Weights of a small transformer language model: 271M tokens.
Each number is 200 + 40 x the weight over its row's rms, rounded and kept within 0 to 999. Layers, rows and columns count from 0. The size before them is the row's rms in percent of the matrix's.

# layer 4 MLP up, 384x192, rms 0.105, rows 200-225, columns 64-127
145,125,199,249,263,183,130,205,217,253,282,213,243,175,192,130,202,197,266,203,278,195,208,231,196,182,89,277,282,183,151,233,218,226,240,288,201,114,139,196,163,167,145,216,216,219,218,169,141,113,226,205,241,168,233,189,151,235,120,233,215,217,213,187,240
042,187,231,191,191,227,197,196,191,192,239,235,242,212,203,192,224,133,249,215,214,189,213,207,207,189,205,209,188,190,189,268,186,186,137,102,199,163,201,193,213,206,180,141,103,159,197,217,167,170,206,196,261,259,167,281,196,218,202,203,234,215,169,170,268
039,203,228,203,149,195,213,188,174,172,170,212,219,288,197,200,211,124,188,179,238,188,182,193,233,229,289,217,227,205,185,308,182,187,211,207,215,146,187,193,189,201,198,160,151,218,183,223,178,179,187,195,198,197,197,244,199,224,219,185,288,180,187,120,283
033,220,221,230,197,201,201,209,198,167,195,279,207,192,203,205,291,205,235,243,224,235,216,169,210,219,218,236,188,207,218,209,163,175,189,204,276,148,162,154,192,238,211,150,212,181,213,200,194,192,151,205,203,175,179,192,151,275,179,170,196,188,204,204,293
167,200,253,166,178,201,140,123,122,229,192,254,222,247,182,195,184,200,200,223,177,238,189,243,200,178,187,218,112,258,154,210,197,217,211,176,163,166,140,224,209,197,183,92,74,213,230,297,236,130,218,223,197,150,189,217,158,184,210,160,170,193,224,214,235
032,111,272,222,186,175,183,224,199,188,254,218,232,189,181,156,194,209,188,197,207,170,176,176,206,251,209,181,189,194,129,265,203,203,207,212,207,183,186,203,211,185,228,173,148,197,195,198,201,161,206,199,202,177,146,212,181,247,209,184,203,207,175,192,205
056,210,205,221,150,198,182,188,230,213,128,283,223,287,171,215,217,173,235,171,215,196,208,146,214,227,207,219,161,161,214,218,130,196,187,215,284,186,169,194,183,200,179,154,145,49,188,229,174,170,151,194,189,200,197,190,191,263,217,172,238,167,187,137,193
027,224,211,307,196,217,177,181,196,172,227,271,232,211,225,160,286,209,235,172,231,201,180,202,241,227,181,223,204,215,192,289,67,185,191,192,221,169,202,172,191,230,263,160,156,230,200,180,195,187,207,197,212,224,206,203,201,206,217,79,201,162,185,194,203
028,112,235,227,216,152,263,214,232,212,258,214,245,185,189,152,247,174,232,186,201,190,185,155,217,306,229,170,182,209,180,235,122,220,187,188,172,175,164,185,251,262,207,96,161,167,235,201,186,181,162,218,198,140,134,179,195,274,259,166,193,186,230,205,262
132,263,226,157,117,188,178,157,207,182,217,230,304,166,161,201,214,169,172,201,202,226,118,247,247,147,262,203,227,229,237,175,207,180,221,250,194,197,167,173,236,263,169,176,182,185,261,292,170,196,179,222,149,181,156,144,155,138,177,208,226,223,168,224,246
149,180,192,211,199,227,258,161,108,212,207,198,224,163,160,117,282,187,206,237,250,167,224,223,136,193,239,236,214,194,184,196,214,216,185,272,198,189,231,162,308,169,209,182,202,185,234,246,192,190,248,195,165,203,214,208,190,156,244,217,237,203,219,211,261
023,201,304,164,232,134,200,204,200,193,190,222,196,221,193,203,239,164,215,196,226,168,201,200,201,269,212,217,202,220,195,209,184,187,249,183,217,145,193,200,224,254,166,183,178,198,230,252,212,110,184,171,236,190,201,212,182,294,212,191,239,180,201,126,210
037,173,260,234,243,200,171,207,194,83,121,231,227,205,205,176,238,200,207,198,201,218,203,182,183,266,199,263,132,206,193,218,169,195,208,190,246,195,176,164,195,193,198,106,194,195,234,245,199,124,202,208,222,177,209,213,212,288,202,191,229,211,180,181,231
033,186,289,224,180,168,187,194,210,175,238,252,245,213,203,161,207,215,237,231,214,174,305,206,224,209,264,207,69,181,197,248,161,160,212,208,220,181,242,196,182,219,215,181,149,221,184,209,215,133,210,147,285,209,196,227,181,229,221,158,242,222,198,203,203
140,256,242,256,171,142,234,230,217,180,177,284,202,172,137,217,172,208,187,220,221,177,184,265,136,162,168,174,100,178,205,223,208,228,225,217,174,211,215,116,208,159,219,124,121,186,172,172,139,198,198,202,273,181,177,247,209,326,222,159,203,106,212,182,161
025,208,215,197,196,178,167,219,148,208,217,233,229,244,198,197,226,196,217,181,215,203,180,179,246,243,214,197,193,193,195,218,135,104,188,178,207,169,195,199,184,215,203,166,152,203,200,196,141,160,211,214,190,136,196,216,211,341,206,172,191,176,152,244,207
023,195,258,249,201,186,207,188,215,216,190,274,187,290,140,181,336,170,226,184,218,222,170,188,216,248,216,223,190,220,174,216,199,199,143,208,213,166,171,141,233,228,165,139,171,187,219,188,201,136,186,241,240,217,175,200,140,209,217,195,199,194,178,190,228
042,202,213,224,197,189,190,283,203,196,238,154,225,210,197,180,231,224,221,189,218,220,275,185,184,302,100,268,185,186,216,216,166,185,268,184,221,204,240,157,251,259,76,109,173,201,197,226,208,167,96,207,230,229,203,282,195,195,187,164,231,216,156,193,181
152,136,173,210,201,257,208,113,151,185,191,272,332,244,181,186,228,127,181,210,182,202,152,243,203,169,196,273,192,182,184,227,134,201,266,208,159,118,196,131,255,227,210,202,251,137,239,245,236,139,214,198,123,155,187,210,156,184,249,200,207,144,243,143,162
140,245,192,238,172,227,181,155,259,170,239,255,198,199,213,159,232,180,224,152,226,195,176,236,167,283,192,236,134,210,237,196,215,199,173,258,256,92,215,225,231,218,165,187,75,132,209,210,166,173,198,201,200,237,198,169,161,154,163,150,249,190,172,172,179
040,229,224,252,192,216,209,189,205,210,197,233,195,211,233,96,222,181,203,214,193,161,237,126,225,275,240,252,219,217,205,250,140,189,173,183,224,117,242,204,186,282,212,186,135,166,161,190,184,89,183,203,208,224,181,193,232,226,274,159,220,188,224,195,167
158,231,184,122,169,183,185,220,140,183,213,209,237,190,201,160,190,144,189,132,279,179,194,186,160,173,234,249,189,183,201,193,205,234,214,246,201,166,185,208,246,238,242,189,203,207,291,226,121,185,170,171,175,138,131,241,173,174,226,137,213,221,235,200,212
048,218,270,225,183,200,173,234,197,168,226,386,195,201,202,184,195,192,255,159,239,266,91,211,211,249,225,196,214,211,199,201,174,170,194,127,223,133,129,190,202,179,234,151,180,183,235,259,176,170,149,221,205,202,188,197,169,241,205,192,210,177,201,199,201
138,221,278,199,190,156,259,199,258,220,188,215,184,240,232,184,207,176,230,134,192,313,204,200,222,222,221,196,201,185,194,219,242,192,235,204,185,206,27,217,171,253,187,220,249,199,233,203,182,132,150,205,154,217,212,175,160,176,161,194,214,205,223,77,170
029,220,226,236,182,190,177,245,214,176,251,222,257,253,264,186,231,214,261,176,190,201,197,175,221,224,185,240,179,247,211,249,172,173,252,222,206,176,193,142,217,279,208,155,161,214,210,211,207,91,142,163,195,219,218,219,167,275,214,181,199,217,242,154,193
033,197,293,230,217,146,178,165,195,206,218,195,233,281,155,118,273,205,275,179,121,247,204,144,194,229,188,228,203,216,212,179,151,184,161,185,311,153,206,105,213,213,88,117,212,170,235,205,185,133,122,249,181,208,202,225,124,240,206,189,214,191,215,190,238
# layer 4 MLP down (transposed), 384x192, rms 0.101, rows 200-224, columns 64-127
142,203,162,197,179,190,194,131,165,212,198,249,232,125,198,161,236,244,197,154,230,108,221,187,176,214,199,174,184,227,139,212,164,202,170,189,302,156,185,155,159,194,158,184,152,214,214,150,237,257,252,208,138,185,215,195,311,225,170,260,124,222,253,229,241
031,162,255,264,212,127,166,190,203,191,248,322,204,177,183,211,192,209,211,195,232,124,212,217,201,190,220,212,197,173,207,264,210,267,239,211,196,149,123,144,278,169,226,166,197,206,215,222,216,159,188,231,183,197,205,205,222,197,239,193,203,224,190,237,135
036,204,216,242,194,217,203,190,199,134,163,273,205,179,222,249,138,217,213,199,194,165,158,173,205,192,150,206,170,228,208,228,182,255,135,169,251,239,256,199,171,53,135,118,188,171,197,192,187,256,175,178,218,199,179,155,164,194,209,236,181,193,133,323,236
029,192,221,225,209,214,212,197,148,272,122,201,100,183,195,205,164,253,170,182,234,178,285,171,205,165,203,198,160,116,201,209,77,253,192,217,158,263,181,210,185,303,151,186,259,159,193,224,233,218,241,199,180,167,202,105,206,175,135,181,214,173,213,190,192
174,179,133,166,180,252,252,166,233,225,191,244,182,173,188,233,128,170,178,219,230,218,187,230,262,199,182,186,187,215,185,160,210,185,160,190,212,238,131,221,256,203,305,256,177,203,183,226,177,202,207,197,204,245,198,198,235,208,242,159,91,196,234,211,211
030,187,223,206,168,192,246,180,184,244,174,202,175,204,206,206,197,223,220,176,240,173,168,191,160,164,229,127,181,153,200,244,207,252,232,165,232,211,160,217,206,117,242,225,225,288,203,246,120,207,245,164,203,217,205,302,177,133,239,226,241,210,208,186,303
046,193,248,222,245,168,134,197,194,33,197,196,238,191,173,222,143,226,212,201,197,242,173,245,184,190,240,184,186,175,189,117,242,210,150,196,190,96,167,156,234,204,229,178,227,197,205,207,236,265,208,273,170,131,168,197,175,171,153,139,95,234,168,247,250
026,176,176,166,209,263,255,136,220,267,191,202,195,205,175,173,165,336,187,181,243,174,232,206,212,168,182,199,248,193,236,175,318,197,200,197,131,224,263,217,177,208,180,277,206,203,191,181,205,177,191,210,202,222,216,182,208,189,187,218,196,146,237,258,301
025,216,228,168,178,204,262,194,197,106,191,213,203,276,210,193,263,210,190,209,150,219,172,192,176,191,228,172,200,178,201,206,182,185,119,262,145,213,150,236,198,195,212,205,199,190,199,209,243,252,218,130,310,196,210,268,254,197,127,110,190,192,113,222,202
139,234,249,113,207,142,235,183,173,176,173,186,57,262,190,192,183,178,235,179,151,226,264,203,227,170,237,246,186,114,201,211,193,272,171,135,284,173,194,222,169,160,157,231,222,239,217,149,202,159,202,228,284,196,221,138,230,185,163,238,181,200,200,187,211
154,273,101,280,153,178,195,262,162,211,215,151,189,196,198,148,157,199,168,191,199,223,206,252,187,214,228,189,274,99,274,218,222,211,142,215,169,171,210,78,197,204,159,224,180,173,174,195,171,176,257,185,204,173,202,153,171,175,216,247,269,200,196,154,291
024,350,168,172,198,184,252,186,145,159,291,196,199,173,205,189,181,251,218,306,210,216,254,118,207,212,176,183,248,241,269,164,213,205,212,178,215,177,213,233,200,192,176,194,180,148,175,111,197,176,198,158,159,203,214,101,209,127,146,217,275,201,196,198,178
034,301,236,193,238,206,193,193,148,217,104,255,188,228,189,136,182,212,182,196,206,201,251,147,197,192,155,198,210,194,269,123,180,217,149,224,231,267,248,230,68,190,143,197,266,180,195,312,223,215,188,200,204,281,229,238,153,190,200,219,141,200,187,185,194
034,245,255,226,283,204,215,190,180,234,224,187,204,174,222,199,291,211,166,221,211,167,189,183,216,197,181,216,250,188,212,132,187,189,213,205,164,171,316,231,174,185,224,197,198,202,171,193,208,150,195,193,226,198,118,191,301,211,92,274,125,222,269,203,209
139,233,225,237,220,214,269,157,221,181,134,189,139,154,184,249,217,213,178,193,149,210,176,272,204,207,186,210,188,194,155,150,258,201,207,251,136,167,203,224,182,224,239,203,176,243,233,230,150,217,157,192,238,240,248,92,236,254,170,184,200,160,151,218,182
023,193,208,231,145,192,209,230,91,129,105,211,177,178,190,231,201,191,236,197,210,200,171,176,170,101,213,206,206,185,181,254,140,212,216,193,126,216,187,252,255,227,203,186,209,211,230,191,191,211,184,191,212,194,207,231,181,231,201,107,184,246,221,177,204
022,251,237,167,189,242,183,202,141,155,180,192,159,134,210,236,178,231,185,186,248,190,196,202,189,187,235,82,195,185,74,206,183,189,217,186,202,212,200,231,189,167,190,189,279,196,151,215,263,222,228,208,190,231,195,280,200,231,202,197,171,171,184,192,215
043,286,199,249,236,294,201,132,196,179,208,164,171,176,220,262,200,156,140,281,203,191,223,169,261,159,200,212,297,229,143,209,230,200,203,187,180,219,202,212,171,174,166,219,217,128,259,223,265,212,302,195,218,206,311,202,65,182,154,115,166,217,211,208,219
147,151,179,235,241,192,205,213,184,135,254,231,231,250,212,297,256,230,155,242,157,198,209,189,162,184,144,213,220,156,166,193,184,193,291,139,111,187,231,161,152,197,164,171,233,204,182,230,256,241,184,208,174,147,228,289,237,189,287,207,112,197,207,239,207
137,138,278,250,160,250,210,171,227,215,192,186,234,158,222,247,179,211,182,210,250,203,204,120,80,170,169,222,171,153,217,196,186,215,214,183,286,150,236,215,120,202,200,222,254,221,160,285,206,301,182,202,176,248,242,226,136,228,188,234,171,183,123,178,227
030,196,187,201,200,275,196,206,202,253,201,200,195,204,170,204,164,229,181,152,301,192,194,211,218,106,102,285,205,179,201,79,265,219,242,76,168,213,172,198,207,210,282,123,201,230,266,174,199,267,184,292,225,192,210,210,188,184,171,176,235,200,230,181,226
172,183,236,213,166,229,195,270,180,232,164,231,177,154,228,181,207,173,184,138,226,215,192,162,169,183,208,214,161,139,186,268,222,208,150,185,192,182,162,221,307,178,237,190,143,274,281,173,126,185,202,208,181,232,223,221,189,213,176,154,257,268,227,226,193
040,207,320,207,202,136,257,197,236,180,180,225,188,172,180,206,141,173,246,159,190,231,170,204,212,188,219,184,208,207,175,131,168,205,185,197,204,233,195,188,233,201,220,185,270,109,297,242,210,243,167,204,169,183,186,208,183,249,90,170,173,133,213,214,126
149,193,258,168,225,189,183,167,210,222,194,150,172,208,198,190,234,255,243,153,159,178,219,109,169,187,197,183,192,201,138,157,231,206,171,194,169,250,211,133,210,201,151,270,147,131,215,270,199,210,197,209,197,230,139,169,123,224,234,203,257,202,167,182,197
029,190,149,146,200,237,253,226,159,186,201,142,201,104,155,247,182,214,226,197,210,205,220,166,207,179,191,215,205,167,261,205,209,199,151,158,185,174,230,212,169,158,184,244,224,168,188,189,226,197,230,194,196,311,202,208,270,248,192,230,177,249,171,217,209